config.yaml
num_hidden_layers: 23
hidden_size: 96
num_attention_heads: 3
num_key_value_heads: 3
head_dim: 32
intermediate_size: 256
vocab_size: 2048
hidden_act: "swiglu"
norm: "rmsnorm"
norm_place: "out"
norm_eps: 1e-06
positions: "rope"
rope_theta: 10000.0
rope_fraction: 1.0
qk_norm: true
attn_scale: 0.177
bias: "none"
tie_word_embeddings: false
parallel_block: false
init: "normal"
init_std_qkv: 0.052
init_std_o: 0.00767
init_std_up: 0.052
init_std_down: 0.00767
optimizer: "adamw"
learning_rate: 0.00305
beta1: 0.9
beta2: 0.95
weight_decay: 0.27
lr_head: 0.00805
max_grad_norm: 1.0
warmup_steps: 277
schedule: "wsd"
decay_fraction: 0.649
decay_shape: "linear"
final_lr_fraction: 0.0
batch_tokens: [8192, 16384, 32768, 65536]
max_seq_len: 2048
doc_mask: true
z_loss: 0.0001
train_tokens: 82970000
max_steps: 3475
dataset: "wikipedia_en"
Each number is 500 + 25 x the weight over its row's rms, rounded and kept within 0 to 999. Layers, rows and columns count from 0. Numbers have three digits each. The size before them is the row's rms in percent of the matrix's.

# up: layer 5 MLP up, 256x96, rms 0.0792, rows 1-46, columns 0-95
# down: layer 5 MLP down (transposed), 256x96, rms 0.071, rows 1-46, columns 0-95
# gate: layer 5 MLP gate, 256x96, rms 0.0784, rows 2-47, columns 0-95
up1 099:524500514531522480509514489513507506469488571511493491469497519519487496518511507478483537509532525508474502519489518511508510431475495463499511490545504501532487482455521500474505471516528497509485463485541545495481503479458493523516507472461474451538507553537511515458549517474516470511
down1 094:461529494520467496492512504513485483507517468512536468543512526486533529470507539467517526479494508484517505518511509500480507496499520527412484519507531547536522516496478493499489508458519529463484522553494479480471490459516555531490490526485563483519506492499468484510515467498517513513
gate2 106:461503512508542501536479501518475513479465522520489515452496512476515501509454470507512506509462470487522550457503542467513488496503510499518458543523513508507507528504496530539528535482496515502477491490517519485511455477456489499439481546505477508525516470498483550465481462509505457507
up2 108:489486480458501511505517498504490506489521524484505470479488496495485486448494486481506530502461471506509529501468433472489480473495533472491512481519507503496500517482495510497542469546507456475493490491471482481459496496504538472504506478498439518507524546522485558490502463447551495442
down2 087:489497484452502510518487469488512478511484489500538501521494494531500565484489544488517527470516498518536513522501521500448482505484504503490510473544484493497481509515485485533484520511518491484465499483505575555492526565478498456500494491510410493506478500508522515491474519518512471505
gate3 095:498455508521532546497527523513469517464479528509539542504478498483525501525482506431494502518510550540492554495529545477488510504495526515516507475462493479472496518476522477487493517527524504486464513471525528502486479450505515527486481465505543466484512465480530467497505467494505484469
up3 104:494469532475503542533547473491482509510512541501477489491508503473493490469542502516481486534520478555526512491466473499474488517476574503477468493532487510521490496473481518535533506515489459495520486484508513521508576490479517481526489480481497498532486474479502473508515493541458530541
down3 095:483439492526473503513488464507487511503472542474495486517487513464509513510498556497509542522504497531482516500476546456423494479487501508516494475512519498520565508504503538492482478520546482502498516485502489484452534478498505514537494466489515524560492512497477496532528519478512482533
gate4 097:504493519523481516522457495468497501503514442507505508480510530468535504470501491513495470487492496492517536450457512540476459504497482526513455554513506494461480443514503522487498511517502512476514464477489454526515478463508490475473498534495506513531561498479490511487484491553494505443
up4 085:526504508470521458517495500457489525558465505484496518505521489509531508467507482462543468537486525492494515467503541476516542466486467496499474484497495520522507503485536531474482495500522524505498535519502551505463488502512505504481459536460515481490527557479494515548482528471518452482
down4 074:519501520477501480498532517471493482505497518469527483517502473487485497485497531460512448515499510482500509480528483540460473492524509515567561490472514536480472477488502523455524488533475468491502510517494460445555480464451499454469492476491494505498501514496520503506458496527481532500
gate5 118:502494495512519528465528529532466506467450523557468507492516487478505519526545478481506567485523502558524504529500521492524451475482505497550526526507487500444502503492521511481476491534491510514499534479509513531471510459486481479497479503498534531491531491489484507481488502502439483484
up5 136:481499467503449497464524539484513502499466533511452509503531542464472492505532477464513536477498476543512473525504490518523456474501505492519541527514467499460514530492514537495495482558503514512534526495489536532465531499484466455514469506492499512489552510515488504461503479487471504500
down5 099:471493505462520486512497497510521493499507500515486509495498630501491472489523517485511516520495495500533503495507541518470496510487484518534476495482503489463448497484514544456480491523478530495524506469487521557552502527476519483554495513520466504491505501505491506518533499527527512509
gate6 090:503518520513501475512520510511485560478511521498436482504517481523488513502548471474480497490564544495489469544503520492541494472491511478523476498538516515499536482514521517444533544480515482488506516484482504475503507476472515505488502476458531530498529508487518485509467512547537450521
up6 091:481519525533506488532530495538495500495515440476494485514535506531462511463480551488492506500455481514475535472504557512490480506528492467461527539489468476522535501528529460493515481484471484517528503497505504496495476506550498488553471462481507467507541525479513497496466508532488529498
down6 088:473500502505481487556504502506502482500516475474558511528497484489496516436532501505511481502513469492503555468498488511484470417495491504495495501496490478551487484488516498487500512461507487468492529460514531492499503504505526505499495482493537496521516510555507486505475467499527444579
gate7 100:509529555492522533473516516516504502488540450490497527494499480510560486523450498506518509516495528492464537504492470489454480490489539493469481526508500512489508549515471510509457510466496484516483508474511475530483497478476481526505506468475503511521450483506514523481494527512514416460
up7 095:480493504492496482489526517479514487440484522492501529507528512450515500528498491492509504485454523492476499538465493493511507483511480518497486510502495486480543501503503470558465486514513475499574453544543484522552461499492479502510480437496493495500498521521474491419501511487515499502
down7 110:521492498504505518480512461471535532528517490467506484496454488464449456492510503481476468474525480465496541534502532507486548475521500503506466513534476506499490477509512480500531482487534499468482524482520511488563535477510488498513512542476519477494498517492502542520501496461571460531
gate8 112:508523495488506513527504489500490507461517446524499499520501492500508516526499486524492499547522526515534554455515538522476483549530504491505491496498499490494452546474489511529502545519480482512492521523528532463480509457512525497480516528495551473492577494539479519509468511487503485450
up8 105:476510533525521492518515529521483494480495543480517544497544517505503495431516524504535492455510465522483502474492476460523485498495496491478515510471463489563531503538547481509536519499547532480544511485469508505522490512542454476489480485545500494468504524481497488475489480516527498501
down8 086:472457499452518509499509463492497478506497458504546480519523486486512527512506561486500486508479481491528502528478503555415499491531552512511544519490507488561516508493510481427464505520507485474463503518491522502463512501534502465503504500483490483499521481506506496474490494509486473487
gate9 099:539485526545512492526536490509478510513508492499546473489504497491527520507541504518485549451506539491519479521517528444479485544506513510486499469432487481498489483533533542483503504479510511488469521480520509535464519487468530573512502462495515517505526466518515524482478514504516515511
up9 113:503476501515513505505483475531494448531499524485499475464507536505548490503503488510496571449514531482515448538502466453510513517487491519463531498465505507543497481516530561480506516469507481490487518461505498543493523515451510514503467487522477520506486460533489500511505493484535487526
down9 112:485513525509493480532504489510503511532502452491556506490499505514509490509537521493487483496545460544538558520496485472485495436481489466489467530482499459491472520500496499504494488464501504520505540478518528518501508505514515529481517504533481484517454536551493488500512504492494452579
gate10 102:475496518497481553523505502541473507464460466511481535500521507470501510498486466471511496498475535512520510519474503517504483511502537499489449506501510502483501527478530453500481498496464510519503575517501484473513513470491519478502483532478546533528536487497533503521538471574462499470
up10 103:521511500518519466547518486468508500490515502508505462533497473468520525490526548538482512482526458551496481438472491522485486499510507491530507484480499475491519470500454501532497501540524517521469436480514459512492513496469513496484504474533498488502535509515479476510454502439505542519
down10 089:508482496502502487464501502496517492514525465461500480490493453509520482459471472495514499455463491488479468514476509480469523520515482537552512491512470510512521494498492492498468566497541521486493506504508384493501519488520531484444495513516526498461499517498495502489517514527507520472
gate11 089:537493506526506503510531539545485539479465480498541506478521460483502502512522484552516532494532520517518499446495528482484482518507529526483467538458484505499549481520533467512516490473499516484456507508514513490490487503507472537475492503498524500460532438481474555486505508466470489520
up11 088:504497513511488525485518503543494491485453527503503487466500535509505476500532484533485495469510490486509457472462450499529480503481511552491549521435483510516555486529518527494505485495516483482533543513518471538492489515484505512494482461533483522463494434490483510483512500474506467545
down11 111:508512505508483507532487489515500514540506472493549494496504526497500497487566486478490448502544479501523566466488513497510481434462515504496483518517507518516471471502498518497492468477518498493506543491511504507528490501502518531506495519522500493477496517533507501496497510501493422599
gate12 101:521489519542522544483497523480466534495508460510511533524504495518506511507565488464502513526508511552510524505498522494514483497492466520504464519537511458482475461505533521507500528504465501491500472505525528455505547482530508492493498496502563488521534565479502509507505535496451524471
up12 093:485501496511495482493513447513513482477513515485489486490455515472494525526451532533496484485551511516470486487502468514462492516529486515460504500479518497559579507498477502520502475496544508506495517541514488542490451501484487526507506498491486552518512500502524548463497466463490462530
down12 083:524509526528506529498491480488472498519506458511472499484525522506520537506504508508499504490509524494510506475491491508510482479483508512496509478471500507549524493469502536473532517489536506487555515514502551500502500510527559526482481522509395447516478501503540523510452518456470487529
gate13 101:481487490510470496501521479511473540485498510603466499482477506518508514556516485513486497487501470502490488476530489470536490518485465504548516504521490503502505458469509519472509524527505473555526494476506484472487502482488497553433479475511508556500484545488512501502482511505492491509
up13 098:517485507491521539501511535509536516484504501460498556488530508526509499504485567487536498486558560517510515461504486478472493481469512498492488500481509491554499475511521527533519478507460540496523535527520555517476506493498497507518505531545481489468500504531492523462539517499459498504
down13 098:479492493492518514509522481470472465517499524487538511499496473451500479454531518513525458507512482487452521525474506483438488461520530507505510492491480476475458482515485461490505487509511530501472527484497513471540461549496491479554496430498503473497507507533475527486491492487528462529
gate14 094:508482469500528532527505489502513488505459502526503471513481474505481512443519473465505526515490481530519471541509467476502479491486467487514526517505530484462484444503484505512571470481477543543520464511512467499507540470459513493484469487504513515551525505505470536540508517514504482530
up14 099:463518510544520558489478492506482496468488469462500531498474509547499492489503482460511507515493530468486522511487560476498487480522524504531537521508507506515459498482528492512477523474558515526547510488513498504504551500495501495497486503519526531557519555519487492460496498443500502531
down14 087:506511521495502491490487480515504463518487463467532487512503487512494528472499519502500484540471504506496506514483522541413509469488529539528506474527511484509520488485514468467476506520453489487478504454505512460513459493495514518502508434535520492459558526526549513479471487515509504532
gate15 089:508486524556513536512571521487486539443499527515493532520534474507530546466547502518494545506482512486474518507514495476517483469491506517517516522507517478508486491510520513483496482542513500539532534525541541516498481489473500512457474455484478491519511511472531542509497485480514476476
up15 081:456451493502518486472519537490475521539524516518466480496496515533489482516460470516514552532528480489490505499492466503516478518463483514466509488515466487504499462518499497514504512511487497526487511502480481517457474473504512490540492522457501486433454511481487481571511483519450459505
down15 122:471501505515480500552476479510521462497479506499509520499518493504520495466555518514517457507537462466502546502482493484481479424477508456500491494517491464491495470510524523480522499488505513474497525499540508497517479510502507505506482489518506490511523514561493532493480486488536440583
gate16 095:487493514469494532487527510483481551488524449535504503491454506461526502520457487535521574498532491489481468528480468463519461486483520475480485497457511501496486523499514511489518487516563501491493494512531510522475523487476477484529518499479535479542508481472499535498516523498553511465
up16 097:524469510506509535532465493489480499506468468524520476555468450467467497515481523481456480503458500487528532509526494474499505494478509472520493497484498533519483515514523519521527469505487493478515510536499487527492522517472531510506507484485509465555559466459543518507447511488491535455
down16 091:463467495452497481488495512503516496518497443518511495523507529477523462479480478492515481470473525525471455511485483508464503549532484495508532505485517512484507505484452488513493535509467531490436497501507536454512482520456489481532481427502509486489509507516539489514545527501476515477
gate17 107:543489507509535478552512492541477513449492467529504520485466461515529520490463508487535515537492541527524518493497518507484484482484492506499512522453455506478467497515513537503520497529483517524493550487527495520466463467442475493490502466526539487523474523515517547496503483476517500481
up17 104:502483512495491437485493491547482502503524512493500513483507489503507513486480492461511557510478528490523506498473499526448501478515439475506546515496430512523503514484488558509541492545497521535517520489489487503451499509476485450524540461498525474491481527478525510483521491467495519513
down17 094:504490502490495472503483512512513485474484496473524523517468480514477537534488564493474510488483503525490514537502493532531487484500479503544464506504447496453516490496469494446529491472502484467489494423523486481560491482529463484475478465486499496520456526496484511479521519542481487521
gate18 099:515493491463490522494536509493469565501451480535516540545509473455488548522508509538495478548530503489490570465496517474495482537473496530515471496472495516493502522506510536521522533488486513481523511513524478512486458475490532546481459501513486495477528498487512513502498508507459499476
up18 079:471510539521470479522476483544518505499493511461508494443460508480530516519480497481494496471467492490488515496506525513517490515522474483501516524515531487455508508506505511463522490550492503507471481498569493484456505486470523513445504515504520490527495542475523561473476516468563497478
down18 080:505500471517511490497495481509487468478509521530525520524477518505483476468464519488490532478504517487493490486499514527510474541532530496506473523491508474522488540514448503502543499504525508465511466504505517527519537452495560504459499521475536497457437481494532483519529537454507499438
gate19 093:539503466536480517491516487510514501441490513521449511502510498489509510545488509491520579496479487510475458549490455492512465465478499487537469533496508509495499518542507548452495480542523523540481515546492533500485488484485495492490503461519465483517514496536510515471501509524492506503
up19 113:478489514504500508521519509522479513527521520488471486486528492505508490530529512459531466567539503540526531465517523473500484513475514549522525516509478494515522490479540503525541536490537481466539549459499498501521513488504487528486461530501507557510487549473482524528504489495509460487
down19 074:457492492513505484477497484470510521486485492469554518513486523539513578502514532515498505501529546466521526453495513503433493470521493526534546519535522519534531473518476495476496461497514473497489506471505539517493455484507499505473493455500507454524494495481510493494486496501498466532
gate20 101:464533513478551474491520485489491525490448491526551488461510504488517538496478491497495508536470518538455538508450494536532497520484497481487494503479506464475514515523500521514491498519553531518466497494548478480505478489492518497464466464533516470514554500500547518518520478496472509477
up20 097:515468453512463510526487504505495480548541531515488499535450462497514515469501491523502514439526493449524484521514466478475489504552475463536494519494498508489533472477517475450503469470483526528485491539475511486458502485489514479546515522487499483498498503548491538525495479514510498496
down20 119:500489496497511492562503516514481512471530438508501529493515474508505495423546496486504492510563486519501508496473486478504490430453489480492497523516523508511488467495478507470521504488488504494503562495517499511515501477508534504509517504493479493470497532471502493514503489505515552581
gate21 103:497491528507495508497488483494474530500503487505503528499524486489493530507481566523515524493507525564482551480501507501481501478489471509522498481491487439512464508547489507529517526494521484543505506467556517454500515479504453475496479485516552485519544484461493533526544536517465494491
up21 092:453532501502528530488527496490508532480551522507487471477467539515482508479457484486493506481469500438506524533540526489499499499508511517479524515562464489507519511529498518481549471466527503514488468549478466486539498497512523515532492483510499482512514508526487511498517536464512477437
down21 101:541492517548482531541499498487500503539514477520464484499535523482506501475531545511472478505543492450466522489488498498500479457511487503526488527504497503457564481522519486493521490476527461491489529525527524502492474511459459490502473490509500483518511526532532479517455501493480446544
gate22 105:496458480493507480505510504482488500457511524528461521519539541492492527498521547483538513507481468512513557534533509529482468514516467508432472523495477510502520487524534507497530531492493518482514546521487509478511480455496461462530499458491484527521499492518552507456493508519474480509
up22 104:484493522494462503520518501488514556493498512484488532498483497459507496448533497482502536519494508530503530494500521531477466495530480496493530466512496504540498485490528492523508500502401547487528510528497520468492526488502531508511501539494503504518519506532499558440529503473490473454
down22 092:493485519520531514545497503508486475475519499500500448488533508489505507490499466500516516517537440495468520519501530506514531497471499499535450472470496506514509484465407481520499427491525485494501514482477537492509492492527502462518506536494447515525522508473492487465495509470474510512
gate23 100:512496502519523512518498428526477552497498529499483472485499506478539522456509462533492482517457550534510543470529520495504508533469464468536517531499485482464515533507468513506521542472478502500488484481490495483481529489509516497445518529504473497505499496460511557504515490543501485498
up23 101:491516480502498484545520521527510492473524553500503479473466505492488489509428479534493591488468475504504540532504465483479493502565484503467480479503502506495508518505506462501520472508492494503515513522496499465497482485487480500510505492494505532486493537453535535460524478513556491501
down23 094:485449508505487486506508510455497501490472570510501494498479518442474574482487488509513526479489500483492516510491548503467533483503506499490463496534518524511515511513492551484486498538543524495498492485496521570450548479532508491527507483493495492502519490491552547504510500486487507513
gate24 100:527478484472490550455512499521503567501499535525461523546562480471490494464528498487533496520495500570499508477508505498513492464468515507562472504515504498497501528476505484498509492508490515524505503483529510484502484488515493510484543475489546512532532496482493487519508460500435479482
up24 090:481486547476551490447533474499485518472470501481500477521487489487493482466501500456492495500524490557458460515487499512562522449440492496477477508506469513479501499467494531509479499501528466499546473479507506529523523496494504499521514490523512542514522549527498483506456509506502532500
down24 106:541492479456520510479543510477471536518493527511494509474528531550472475488463479500478519479490554453547466497458504492490525538489444457454494520522488495464467534516493489504505516507504512469495467506484473483510516481456461461481503521482471495495491477487493498509508489494523521477
gate25 096:480495513503479501501499520529461567481486487529531503505450498484484546469498498528539459520454508505472535444506520486512502529513514501505472483495447508456492542524492515510523522528475510527501503546501528460520451476487521495465465536523490517509507497478529494520482503513467494473
up25 112:478492492524453486495502515484489531473479531483520480547487505451502500480528487497498468486448484442462531490496530504504530510527470480486509499500460529512523516532489524546525519493522511492502493505493483526483442530487509516475506523507472510496460494457526475478457442536497527537
down25 101:485508513523514493461511530482491495508495530511556486513493561495501487493482510521514494478493513494515480494523479508546531514493464465504453541458462501504512497492478503515482528471461490503472461447476472479485504445493475541511494491511504526494557468472518511501472497457531554475
gate26 090:475496509496493526538519537518511471505479541488463475469474495513478507519542520490483518467487521481496516506482530488477464521499549501479509486505440474533525544526505474503499513498526484506473531494489482494517506477521507536561446434491481503492482543532474535469530483509517474507
up26 087:531500512497485531480488476510521478527455529515434523533479513489470505466508490529492509463475501499572499513506486500535502507529547486497502507512479490547496508523547528525480473486497468475481521462474476510463520501500512505528496449487518522515497511545505537467485518491482458546
down26 102:493488485500534489502482504501520487534504497501472495464492524497526478525476491540546506516443511492486448544497495493508481558501470492524511458461505438494486480476485514463491527508494505483481462499530523504501498449507496486510483506533498516473448502561508522535521506500513441528
gate27 108:528466527519545468494530552485503560497501472529491552463476503511497546526473520480524508491529518519517526511472482505460472546466513499542488485458497485515506524542512483480486547513502515487480555494508478514484461452482509504504534521485519471462476493496511501501515506477486508503
up27 125:504525477510468467523494478513495514528503550520482473541499507456487509518460437529507503529461480511472457516478501490551481457487489519510432503496501450469513511493500503530534482459477487527493517504525508478497524500504489514505485510538517525489532483514507513488482518548484448475
down27 095:493490482494484479515482495510534500517501492523564514515476500509524506497490501510505497499506538476491513538518506449438496489529498486482575504500461488533513507520456490433521480500503502486515516494507506511484497486502490508519498480477583490489474509513569518493447481506498464535
gate28 099:512452528500500493525524505530478489473473487514530482484464529497485504483464527474505496525489477486460525439510493488492492506499474498519533523505516511516558520508495546455558518498496476483461527498523527522515475454503537467483470533489465485490529513465558537507527513491488513506
up28 097:542485526498528484481504487535503442480466468494520501515464531508509480467462522458514503534438477484499503449502501507498522462511482467510535484507478494542497523522486544454507542502476492486456495468517501531493504499523506497493507524489451526462476472488534490481533513497482516536
down28 096:495519478525493483459498501454531534533516506478520479505482502508534457492490476512511486494517509492446490477509460508479522475521476480510534473504474507559489499512486512451474450544470530553489508502497453481471476497510519479499491452542485473496522500501501485515460517465445513494
gate29 096:520502473502509471549521506532505505496513493573497523477537455497491520454476478531534548492465475499533482507500494502479465572507532487519476490520515523488511512514494495512456524490456530491479512531523513444515530496540487506501494520513501468507501469489506474508512514497497446471
up29 094:527488495501471462508528550500490538491519498528531504497493459521510496514425484549476455503478521472498500518439494527508496512471513505493438504492476507520534472467503513456506493519505479492528503564501468521469480488490523508538481549501507483496493510517483473476498503509459507473
down29 092:491451486503486513510483506514504509477509477495525497519519498530560491440467488488489507485469513511516475523470531414471492524471489484508536528521497496508517484487506525502541495557532500444495473480499470496457457563485501493524502498502532500498547489507497508497482509493531484487
gate30 093:517504482489509455519517524515468502469512423492499486449493485484473497484498514533502532523523508504464497516507485532484469488520530475494507484490470493536539469542502495470449482492472472512452516509496539440488495489495501530519513482462499475507507497545510489510448553512497497532
up30 086:502503483515539421504477511537507503518509514521487512511503528526539536502538506475482481471541498515522502457528552504480515486486499480517496542507458517483530527512530485532501514515517467500507497448480533508483538504526519488537497517522504491549544519484497444525469512482509524476
down30 090:491491507485501498489481478498468526518540525445520521519496522494464544458516526516484470465515503489489523461498491560466510467480482497492496498503518511512485514496475546510500484519529471511438479494499565561469523497483525532496484517475489486527465502469486474511480497535484487544
gate31 099:511527522501497521470528531539497497436497465498457479511504482476509514507472474504542502522524541519504542449489486497463502518481518531488517468478542463502457498467464476511449484527468461517503535474514477475496503482494477471520487530497518457493472494508507517490468483458479491527
up31 097:546469469524478531513516475479499500501506497498476485456508523462488484529521506479509517501500540467472525577485500491523511472512489489477520509505492462508490501514457477508552502490551449498521513531500501433477538509490508484483537492500494514476507534515497521487550502488561483506
down31 089:501543479587490509505486514515499536513497502523498508526493535501520520500511519470507481455503479515537507469466503489505509486483499513551538447525504513487486505489511486508487524510512508517496508481497541470536472510524521488488516512480499577554525513538525511441487491533476485526
gate32 092:490510529511520498511510495499492495497521507525535504502481515508502485500476498512499527475531479558579495471501505503489509553508499485511524550460490518494509476496480505466476472517485520487517532456476520507448441484492490478493539467509571499501507480479528537507448498484546491484
up32 090:481495504517518522507525477493491494465475503530501490505492487486522476478508424479537511522483496522518474513472487539508501524514530502477478527535491515461477522470486550480499492560485515486496539506463488493504518496491495498526505483556494535520453527511536468502415497530495527508
down32 086:479499470516473516528504507500491480496493522515532514540532481528524494482517518530513535532511543483524485495499472502466550467452500499497483495498503485465557477507480503546448478499484507473490496482499474477522507487516463519515493496493525500527473495533558438498570474538500507513
gate33 104:483515486517477477507500499522460541510529486542510484485492516528497535529506508520559512482523513560478525483522547466493475548507497504501516486478475486485534535487512491475527516520502503534494552491521470440497502422479529471495486496514476528520490499506503485500514538533515465498
up33 102:490486479487559508536489448534502495497454531492458507513503463479511534463517503529446508518512513480514485516462465479493479458482520472521477497507510484524446470559504494523462481495500492495485466484501514483489512508545486528481491515522571473475488503519536516511486486488487516488
down33 097:506556518518504488502484518488518515499501505478522497503493521493492488481483469507508494533511515468516493503490465501506502514439530519487533486460493507478540488508512532485533432530506498503459455504464528503470539469484479475465489433522564505510529479501481499558474512490489467488
gate34 106:480521458523495543463504468495478479462504530554510533540508457477487502480513451512492491486523494464493494509493498512522486509486525510477494536505481494492471480497491518512486514509512538524512505499522471495496531487441481483477485425494514535548522440509461452475480486523486504493
up34 106:485464516510491449501496517521495531489515561527477456491527476489512506538555519496482492506519481526519525506534492541521503545492507477490492476514464481494496481501491523483465539492548534482512518486482482517523471497471452493477524468487472487515468507517487494490553490558530476463
down34 107:498528490469503502488483493491496538473507511527486492541497512498498532519470467494492539461490496512511472485498507487527502558487463487512495528433513513505502486495484538530482532469512499509472468520483519525483534464485507512480515477495453556482470469470461504548546548482474533471
gate35 098:544497472509493491500487488516477533505453509494505507498531500526496526463534463485511556504507482508498521436510494442525493497476458493514465542507471484485515535487516512513474541552457498465526502496488519484504446482500539456489527515512539487491500523503531490507467492482493491458
up35 098:495554526454531545506498474476498505471462497554482518480518508502505502515507505510506530516557473499482486501509463479519525484499480493504493541469492481531541476495517480527451500482520496528454456409492520488489536511506497499511516502493510532495497519512524495489495495471445492529
down35 091:500505518487514532492498490483476482529474525489524500491522517483527476479514513508498502535505504508514539477503513489482516475435480472418491473509457489463508459488551492572506493535493504477462486549487478513527519474500511487504518535530553486499503488513496485488498533471470472530
gate36 105:484522550528483508499463487477492500445513480530480526497496532496532518502556507480500555497523489551530519496467500500464442520489529534552507518479496484519496493517538484527497497513472530529474492540501518492454511465475504506487488462487514522511468528517470520493479495461499511466
up36 116:510482513501494480471486479491504518541509467495495494472494513521523516489511464508465514533492500524506524492502472469482510529457505559554485494479473458522516461480541491540466485540453490515510464555485515509449504487486490551493502534504532518523486534517505533478481511493457532483
down36 091:478504500480479470501489529513520504497513458476516484483510445464483529480503470502505488483490502506523503497477452554567457520530504490465424504491503503532463486495477487473534464517477529515526491497504536545528539503498536487488495491526544515489509484490529498518477506504463531486
gate37 108:553520513482520469521478499521459519483497505515518493519504501491509535533528537471487469504541513530477544492503533490463492521499490476470479493484465489486486533531493543495449513496518555506514468456524444464511480467501540483465509509536545496489512480516489497494504509529481507453
up37 119:538471548531544539490487494534500454509480486487498465443472481484509479505483539498497474506480509477493484509485521513523526488487485471537514521498475482508479494521490505533500487482520542508491466513511524481483495487540474549473525482521444479522499529493516459509565550524500523521
down37 114:513538472524513495521527489533501471481479482507515517510478484547502499498483533491510523501519516489546477490517476499498517475534445503482559479486489462498491517501444526441526516512447516526516511501506458516504475466524504505437514480518532493464534543511517481506526479521522509470
gate38 092:535478483534507468525492529493471525498502522513483515534531484481471542479536499501564483507468475505521546453497540500509477480517464517540473480510476470502503510506516472510517530513441507501503503514471441487489459486484501482487494526499506496447488534446515513511520488493529476473
up38 097:512506491504536526458505472491505491516530498506471517527502512501496487492479504480506512478509541524480451541495531520489502429526497525590517503486463501472506487498494530499543482484516559499501472456508469494529500487488495513535513473495517522519514516524539514506530483540443494490
down38 089:510471508541469489508494545493529463509502488483507497431494427483490522479486498489500485517496467491540502507516526485488476491511483518491534479545466465495519496538539534452540512531469510470488492534544495519511487479507521513463486517517455495520506482521498491490456497535489467529
gate39 099:518459538482533533497516524548504477494484493508481503488511546478507486468460473483488576465480526501500488510517482464494469468481507562508516514479504453494485491492492462525483531505468475507499541519538513476490539489503479523537486455499489539522483501499494497527477473499524456504
up39 105:487471497499495536483473511529513505499510480487489517466518557455513482526500502465487508462502511476472507511525478462486473505518488526418525517495486511510469508514509474532442531474537459473485522545497514483509512496521460529506492467517470498509462519504494471526511492533553476529
down39 102:503532502513517441513464503492538495547465488492473502520490468525513462511465484506523523508471487497475439521507512487515479551470481504518505526506492444509505485488505500464477508516486496509524449481548492496517520496484520498499492514496518515511477507561563500494480518510517426497
gate40 096:499473525496523483472462512466498542531474467520514496537483468524479556502503492505498480470540498485503500488481567494467482509503488516487478490479519481481502486493481495497521531544528510521494494521526506495471489467452514495506489520509554471497480514564471510541483560500447480509
up40 108:505504529500540521542511471506509475459487507507464542489479450515478510563487457458479523477487534485508521475473483465517501520492458469549497454496507495484474500484501533508510513481495491496487520484520514504472480507445523541512489553501476502498528478479487525479567503494508490514
down40 101:496488470412482486473472480476515522497471492500503543506499461504448545517492480497475517469504486506537457507486516533466475536479502510535438529490505499464504525493518512476484496512495493519521479488500500493529514506478520520465497488483480501463550498473541493551480525503491512461
gate41 092:471492497516563495513505514507480488476482519510527517488513466506484509528512549464480476487548484504497571505483491453484472469511484513484513493453472473486528460519533471505452480518494486527481548487513520483467495452502514494492488492496516480491539528475558528504491510489479523464
up41 105:498497506508507493500483501505501450459497494476501517523536481504491499489524512484471480513469465484491527515476501492510510430524538462504506495449471498509496493515520473500460474506491466514463548556485473498520474493498520501473518536473482526450548515447535485508503456528519544476
down41 089:515499514496511501470472512500488507521524450496540472497488484469500517455499446485500469493511527513452501486493545500547504505517473493539492466503524509498523492450519491515497487505472502472466516543477496502530492551494519485564516538483456496556463480490480463497545494503526510501
gate42 098:505508500508536473529487493485475510532516450495529450505502477496512511476500532514523517499480523513486486538467480528501470498520594508483527458519450479474500490539495506465488529462490482488493520502535512493475545481485542500498513470510503524562520505508510500530449519495505506485
up42 099:461519517488485529466500469515509478507499531510526506510431519491491502520461475489506498502509507488472472544507495505523462539507510495498458508506509472484493513501488506492528467521519535509468480501455456484520486492475479558483466502524522537463453459518511534451534472522470473533
down42 123:527517486534498502471491532516532473470499512505478527525477493476499499501492497485523498492475463523475444476486515513510522560550493499495523510469499543469493559501500497509508462499508539505485481502514477481521488478513473509528497493475465549531504510443492481503511518478510549420
gate43 094:503522506500507532507474503512478511451501500506511531512494528447478504481522506513479471476507482539512554460476495502509475551495546477435526489530461523510502525535522456507511489480502503462489533510464489443491488473500479479473484502454453538515541516508514505497497495488484530511
up43 091:474499499509527490521534507463493535525486540471463492484532522539515508547508548478497461507482527486529521515510527516505519452492493497514462508518519507472487494523524496517515544503520505485486529501487548577497443494531495510506527530513503516473502539478454461510474513504530490523
down43 082:519538486546531499510516534514474476496495551472450519527516490488517518467491501505520519491487526533442473470472472495530484552515497519505463506529513527487499516543464556530541527503521499470520509536517521461512480493522524534519482500519512484536497514477491510512458511518479515471
gate44 100:490544521491554464491522486484468509485469502500490490471480488509497532511523562518555488462545532524491539492470529505494491485482475513513508479447507463518541475536487490547517550457505508493471521530489494508494474464493467505517478522525485479472503531485493520510501531505499472528
up44 109:456505454495533512473489503490489466477554482506502498476449504529496488469485482487529521447498529496552489504511528512495513479487506516528513510528493518496530490501468486478520491464524491477520454548528507503497560514511506470518512466488445469530513537519454482504468473479535508504
down44 101:495525501442501489500501552510508496485471541499489522515518554490570492503478524489531492505480509488461493501481554437494518512493516529554442458507515478495493537503480514531507535507493504481498473516503536496508507469476509509483500528538512508491461502507517503521537528481543511481
gate45 094:513495535493533530473494497514491506466498496527460524516518500527475533562503546493504495509548495461516516459473466542462457518476510496503529516469522494467520541527505506501475483536492497538495526505533529512454507474515537528497503499540478500508518504543508538532538504504481464492
up45 097:516487554504507538483503506537498502437483503482499510526514506490486498518509553425487486484508515521515551468494489553458507543485530478491504497498494517503539523506496496537490486513469485471486462529512517512509512496530497488498545491503471500516528508514485487548453468486474535545
down45 084:487444483530510526486497473513520485483486529504537497514501547548523450455527519471499492488523541522482511513510515500555509510544487506499497490485456515503515494492465514550531491552464491516513488508487472495496507479506533533499513523548572459519486521489496477495484474494526495499
gate46 102:516476521482494544493497524516505506505516452554532491474516474479464487507500511525529478492479477509487482499474488515482494531514514539527505506482482481499492493465517510500459457479471520560477489498495459423462512458498525463495493545530537512505523508538517540495488530538500503517
up46 103:500535506490516541486517503450516524481529468544536508494488499514508514466510539492501469481467477507486514496531458504504474525527475513467518525468477498510501492484502536515473473504552550538491505450500515522496500501489493480500453474464472553563534507491519487472541487471490509484
down46 111:478493505516498494509495499508514494507460471457484475494481494520510493558501494499482497515503481505505506534520500516524485479497491543463466467511504465499519497499528490427451502513538456537529545542500507496538534472484506505496521528532442532479517529551497463469509527506501466527
gate47 102:527490481553535470546531521539502491522489487484561502509511484482510546505523546507509511453515500488533491503504494488478479486505468503492513505471427475487507504495506478451492518474516489497473494516494556488489494512498521558508529495502547495548518466516495504489459542482494511477